Weights of a small GPT-style language model, trained from scratch on English Wikipedia.
Architecture: LayerNorm before each block, learned positions, biases, tied embeddings.
Each number is 128 + 32 x the weight over its row's rms, rounded and kept within 0 to 255. Layers, rows and columns count from 0. Numbers have three digits each. The size before them is the row's rms in percent of the matrix's.

# layer 3 attention value, 448x448, rms 0.079, rows 28-63, columns 384-447
094:113148145152171082143079038205110139157154130092081166104117096158173093137111113128158113185118118101148099196157121156106074136154069144102124179135113161118140172113194130116134102089169103
091:122138170138191162153116102115124130104179217128132132098174127145098137177116145083128100171152155128133077109164094132105131148121115120136137151123106095120121136164142144166104127116115143
090:062118073143113121152178154147183144187124208110139134100178166127094088108160148162140150126102097184076155132132130152131137167154109098081100157171110133094105103081142022185151111132111117
092:138096160105123113096157114170162079075162125108154196151151101150129155112069153105113144159185155139149130095132079123156133071119090164147051029178131113134079077055073101109106126071118122
092:117088160155094106113119131127153119108157136171144155115129107157132114181170169136148064207112130109138134144119118187129145098149122107166141109157089142139135072110198136105110064177108137
095:142170111104137139151128057110085164113150105105154026128070089114174090116127156149138159117160131140105099142116111191157121134156125144125094164125130107118135112194103112144051096126199088
091:161088154097070173135187075114124154108146118067096112127117107149120130180122069193157131120157111181073106102111108122147111111112123151098122161135139136150164144075182116222075122171101172
089:142132144111155125127022090076122144108155113056101146085100132144108124118134083132172176154125166125152126144117192139158069121112096161105105121140099129135121155164182147106127101125135124
095:144192149149146123127172118198101162139143115142188106117139156085140036153136129126162159135107161076158122056117138099170093130136218193147141160122062103123137101099138171088128113104105104
094:165146131130093169129096152051131123093101086094073127148151105144100126102166143138187127136122092183094147160046121115172132143110151153152145134116124045143183149151160150137183090170124106
098:137093124192095126094141137118135078065142164184144156083134122132182121095123144147129152116126123180169160144114179058155145175156094065114153149133175146162145151114120112105100111069101159
092:126132136112109056146173082153167136129127096087196151121123174095121112202119136073145129094075113126141080134131101080172182200110173094167151146102140221126135102088128115154079183161139175
100:127212162116148079147113189125169145145104158143124151159105208065042124120119136126100075132157142146094104164124120163180122086172108127129106168084137124176102168164107190065143132080144135
091:131155171136096116156159118037068183116152167085147128141185105138150118108112132161134177144138153127124167118137125092102157089166153140127188123159151147210150138129066074132116130209130119
092:160072125111082134174134120166092118176107122176146089142118099112117121177124119089133126184091143116129104136144130084102151164135147173143077099132120094154131175159079140136101133157170089
091:166135115116118179122102167082128078094156119089123067156154208161117133139134182128100072141128099101148136123160175147177113099104048100123117149101184156116207129113098110144103141100116135
093:096125146151109130119087112165086123164118079162109134088126155106152093133109150146127110056150167113112089180099057118137124150156132101085162150102122111073129156124097174215144139131110155
090:162121171121139184130060112149122150170101174180081101123168117115184114091141074092138127198106131054188114088141100149109070143148133148090079143107153111119123131130150081153141124111116136
092:160150155127160129161147145135109194142152164117114097168097169154134158114116197118158163137095103185170075079107120102152118104140141139133164157159162104158157195081101099034110084088131169
094:122056098132164168109107121096113111137145060158125203114132118085073151193207130130133161085109093111121157109115134115113161156092139137176200102176122166134156149092139081129104186120137119
094:134105087108094138082115156094079181139122156132155163187161149103084082157120165067153170213054123131117136115105142126140130135175186077152112099149070128072145065137124160119118154132116190
094:117117118086158108078164153096074119119088152097097090114108112155147129126177143141105140247138119158137156094063169140155209162137118110156128151190169066107114123104108184150138152169111141
093:168209157095095141141163071140162079120099071082067142167110110132172134107159119097152164142105137109170135174149094157136116190121114156154145133170143148162126208122159109068053142166147125
099:145144116137114061088090139133103185144124113141114147100094107157132161162150150106177116178126155142129160089123161130102148118149135117157091124135130045098125156139098087076092132168195118
094:070120153097132161106116065129085092142133076168147109173099136101154091109130115083150172164166170161143203170082154143120140183096111115126155182121167113129134168177099097061072070163153110
094:199128095086073144090145075139136128119131117131133112205101149117148154108068129106073078129127156123157156083157083142109180159157145134133103131178136132154114121161162086153130137201156135
096:170118122154098116125118129106106132118064120150105135138123049106111149103167102106074141140132159141139115171139123126134119165128092085132167098111153144078081190135169124096128112162228124
098:119140104150158062127118144179141115120112121121090156109145169111140060196125195129122139112159145062172171097147115130123133159165161179166126152102112187145157112108123120177083102120050109
094:152120154072160121095083137128141177100154160120157101144125123147127180154174184123105080111063136167168152092113145133153145161095112131099052041150074174146036091086115147167171140133108101
092:131145134144150123139112121178129145147063125126157113103162120143092112089126108135168114093127112100127159076104124106134140168098138083095204167101125112137166172083123130154098092134143137
096:104129167132142133140144074168141099135105132187147099095108156169117133110125126113096126154135115149109145141116103161122112105133149075099115122096113166116147102106176091130112125229169175
098:167117156171056132139166136117080141128094078136079166129134136158105192128112132215140155103104099137109159100128144085067101095144114115173136094156108123113110159107115143111111105143149091
093:131168137109205130125149187124166144157071161125102124153106155112151094102137190139141189124175134045108054167130165142128075071130109116138167137140119115164117108154175085122108061134097128
095:123126114127101133094131061179146079138105113136094108105144112092168111126127148154128132136124131109179123115118151155079100144167154144141144147180103135134123095163085164109093168129126090
095:066154110163154056138030167069147173147132115115117025123160096096163120159084076115149053106112107138057160166137136162153102109098131175103150164177157124091112110118117193148164098097092168
091:050108170144084149052114096085120115205103096114105163125132130161142095125092163095092087152148136177150151114140136188122125188123134200125082139155111139140072135097129170093140141093121152
# layer 3 attention output (transposed), 448x448, rms 0.14, rows 28-63, columns 384-447
085:098142073126087152111144161091142141107113160157135087131157162094092098113111125109115158077103141185095135084136151043110160106089157096131116111121124094152115118128092171164143186148120105
083:192092130145042116120142120112122145159084045120147100085107129135133122123127120176106146112124131147126141162110135102103156126170171136129115102162141152126147124123139127069112105143115100
083:169115168126129158142083122103068152078127071137120111193087114120141185150115067130130125111124188101171105108096102113193111115113148154138170112092158142154103164161111172105104136167131180
083:136116140153139173171105121130085162143093129110122139090110200138161078074171100151081096120097104112097085113136180138131103137139181097120156152085098170119189118173166122117147152143124145
086:133170130106140127144145062135102144096129120135079109123137146102121102073098064135108202035081154157058112135157074080106115148126095092120088139097154110137138173161093131145160191128117099
088:097119150110077122134131185198150103098084163113076215134178127165165173152191124135123135108076089045106153123135148126144173124077154123098177148143101173122126126072153093165188171123074141
083:078118093157180143130057201177144124161093183135166121164078153127141111131114155102119140117127113117182125134177124191129146155129123149139117108105064116144087105171129118054151136156134128
080:114100158142102145139152150152130115126090122124140085164150093097127113126103197110095084094170103154084104129176115143165190102118128088184147167122112091133138119101072140124134136120107105
084:092100095075101098155057120064145112108118142134085145146099086174137149098136104157099113114107112157095091181116093151096153118123070059142124098106121125148092181122190141139096161122128131
080:122097075123162093167111114173150135161143121115149114195114141158148129127144084089102109119151147106163157105140154078144078146139098132110132133130148197111133141124148108160095113098125132
086:092147152094193112158109133151143141160090069110131099146113123163061135154187142112128088114129153097077090123114088176097078113088146133137099117096078122116131102149124124179118149166154130
084:161136142125156147145057150152077113131131134170038099136138127150127065091150106177148072130125133149101134138138169145102140095151077132104093132124152044121139165115189113110196110130123093
090:159078110133119181123135099128104105143172127111127125077141148142189122135114100117136129126136150089201165121130102139116120160054160128154156096198152146116165115125167082196123161185107148
084:140094089181152184108148128207170096175122097151132120120082140124136138183123124143100074111133106075138119126082192159170121113084134086122075155091083138073121084096134118115204074067142170
084:130188076145137139109145109169167149111164182100053164143113174147122106136111145136159104095165089149128163147084141149141083124140108123119190139128143163124120103098135118132145110156099120
083:095146166118140105204109095149109130150077115125122181112132087139118088158192156116190149152139153116099120134112106099083209124161183180157146098119037087081066094173151141125142154113110139
085:145137106094124131144129124136183136100130196124130082176128115102125127133156127111167095150100080136178147146119191092123126112116103134144079111129160130138136125125149098070094127148140113
085:121142090144119095095148164127144110096115152093164107137091123117101117136173135157102125088151084207131123187145169124168168100157127105154181112137105178116184114144115140095129097157116080
085:114147090148127127148120117159146098098122140146138150058139098064122127149154054174076142108126106009109185161122111163077128147148132114168088097110121120098118048195147143229133141156150113
082:100182178104165111158145126147110154109145155128135067158133109146146115093063113141102117122143146151124086146151092127148118112178119083093126175073123158169106088186151178138134113157120151
085:106126153138167113156156108136147137085141140135046143093062109160137133128086098187095119124157165138161129147119113172107124109084060143078140194142183113154128141105143082106175134103121043
085:153162110156053164152078118159166142170186119101148162128160148096109122115077134131134113099169118134128081129162107134128056091083148108130105125051094241109094162150187066082101115088107148
082:110125134113186157117096174151097150114130183167217095071104127108091084127070147144128143147151095162118109103103170146121165057147135146067094087055116179115119064138116087164192107102100116
089:103114069130097179151117134136182062121144172108143122130178124109132125112105086162070164133131108146145136182124099145146126088123129132151106109126142207171133151125164158151147141116070124
090:125209116149166092116177155127191161131129150124159132077138141173122135155133117173084087096063066100137088097173108114126100111130123111106095101158132142150090102057146124166111192095118176
085:084113133180145152157152150129105105171113143116110170036194090105129104120135083131174179159121170186129101173143135132113108145097135146165065129065103131129145152093133155104085067138117127
084:120132135129175124136104100171146145160186117130139139144107184164169145105042108104157132147088106121144147146117076172122099098136171154109068194120170103115078100102100151181078125122073091
087:117078127110083174130180101074124202161150130125160100085101125154127148063157124140132143132073108148051119197145142116109107139093119115056132089155168095152155119142150103070167146167188150
087:129109119179201111124091146111090119128126095168138112059116180112123094132072091117103157167123130100115096155160130067089126083108138137180144159126166073103202111138141137095111162113149155
085:082116097126117102128175124105114076151176091100122157154091101124154191152139117103101102118107118129159130194170104134140162086201083160155077083153122190126122122162112151100151152114177159
081:170107108091101123078114151069139149109114075131062118142140096111144148100123152094146160130100118124149102182072137127132154132160093143135161114188195118203106151150087143091146114062077089
089:077160128061201115117164149162164125139132119075142129165076116069181115124125092102110100123113110122123132100097140188165146161143181121128107149103106086161188135184102123204156145052120145
083:113105113106073124127124072096146140102155066125127144083140116128095120152109119105113110130082121155098182109186112076101159170148113141131099085101147125085097151112110200168141154103126113
085:129115166095188136144156161085077164097164072102139142139114086142117133128086138116183114140146134123109146187069076107171156089125101095105100106102147094161127131093179091140140101114103142
090:115095153116122172151158094100068117141150090115097238178094142199098142119127141150112170175130153132238110073140081086118157164136118104164089116086110102128109156140137102125113108172148092
088:162118092115171094177118149143121115061130148144099084090151152144100166112119150143147148098077104146157113126147084080124164083130121060126189134110116129124177170157142083153103156206120078
# layer 3 attention query, 448x448, rms 0.0713, rows 64-77, columns 384-447
114:170150148021135149101104137193159098101118122205114138125106093082154098182143136127194142112064137137112162110161146159144149102148142148142137130113143156144153088124094165157098084113076107
106:127185128142097110157192077175071148162102104165123174071109157137081120144176156153113095076151149129144114103137153138140110136128098149165180150121186108184133144115116109105165130115118126
104:152096089124146130113167079098160128155070174140159076107146091107110102103087133141131146189113159173112113168128148141112097100081171107123056161159110128153120109154166136134166111146108093
104:142093077135126083168140160181092113116123084146088157168169106122093135094151169089220111106145083143092073121136159160115101095104099122126155185096139080175168124188137173106162171115142119
106:119166114080143125119121069110100129141119146141121168092153154064193106156186054159101139192153113114166195144132123162169138148137160092170125093146181116111135122096082119149151127109128123
102:125127132172178063103141129110113123173136141163093126098162159117112107147110123100088126096107082121151150096182129164137165168077123177143084108158092190168134070119094132170122120090157096
108:121159102092150092161100171173153108116100164151136135115140147078089088127114109148124092189113099109146102171131122145046119103116146134075146170156149143123114168078177123165066160146181061
111:119107078092165126074129102142089142143161121138132113171160055160143092063152142133097154054044134156185069148084146135129103144144167154111120125179141157175096111179135109154154164114154110
109:134097133182136170195054169130121163131136092127102089076144147160108091110082129133109182125130170127100080139142133110079150108118142144147077089061102139168164120184151129154149120117115143
117:155085137155169093108106126114070125118142143109128101126118068139070113109096124089134117145091173123113161204120109080099136137118137160129128153093123159121133127061111126106168145149157152
102:046156181124112139101153158085185095107113165109135150163118131125191160145124101123175132092091136101118137099134147143095125122149172118128037147118051140104139155149076163117101132161154049
112:120140167130151143079189144062129137097072086164126136092144137136130148077117143181103172095103174078146121105164132104158193102101147084068095075113129133131151122074193112118092068101134159
111:158113086135124119128139136103119126175120111112096147147153175106129131140139129102148118168137162137136096096094111116095103135098178085128124171157117145125117103096157078121141109142138136
101:136180117103156135086116098105103087050159100182090111141095130166106185124070134161171142153120133176134201135162059121110152154118110143117122109136093185100111076130118097167159098116066124
# layer 3 attention key, 448x448, rms 0.0663, rows 64-77, columns 384-447
100:147147104089108110117162113099128123179162100104103141084160208177081136120099137144102116150178096100154151147117107148083138160125089151161125163177138178144133100138098175169102115111128133
101:075121123122077112105066143076106129107131113181128111123066120119174116147160123108162111199128115139149149123132136139168118135135153126128126137084136179108107112100177094144092205205142070
109:150140090142084156117159085102075099079078110115107174155143110132122111099100105072121147127166143101139127146160122209121116099132140154118152130145136149169126126140090157058137130071134144
110:101147136123135117136095127162108138162140130091172155144106090150164168120159183138103068047144134111108151129142132134132063116147106116149108131196118157073058139134146064182186133138127132
105:147146139150131122087047123174221101094138122139174092122103108200073100149148178070156173115096086097123128169124125132163126193153160150106075121160152148120128102174132157163113121089172156
115:161114144184107084122147069133121075110138124071096113117100140131112154101073144104170188148174119129131169115171119146121071112144140099161141109175153170113145133094164155109156131149150073
111:129136170130100120208084106125101150149101153097078161113104137129202115118157120098157091142138223142136129200149129142132131093121115151144170134104147099111152174109110127093091136154057179
113:214149142143150138164091191098176092165132139160130143106142138103134089111141155136168117080131068189154175105116078100106107106174067127154098174162100096179079174089105200190117138136147149
108:171128153107134132143150089103173114125206135129086130072166126105143181126132075087104166171093112154132142113151117150108156141058133114067148157140160112146138130117140178115113138154146033
113:157134133096093123166139135161169187099142097183124086141169124078106168129094106116067110123112141055163057140166149094147120143125069151137137190044149115164118122140158189119110187140132152
106:131162108150146127121147145175099094175184122096155076123170149122116127167159061114133154132124108105132161110118128117107116114098099155105105165078132113153103160133186165111043094105178166
109:142129138172117130092073157165159088180163077119148101188058144120102128101136148096111113149133139103148083131160166154105185091154107146150130162181145092111033097134091082133127137148113082
110:120095199144098112111164167112151102131187102160120120155133166162153071154168151145124148188176126176100154163169107118154134099141117209099158102168105112117211104172107092119133088124123205
108:127092064175072134105141043130134184161145103108106119189101148096115112140118093090106207141138059145078119161138078114164121100113160087143168156117092138070175109088142099109141108143104090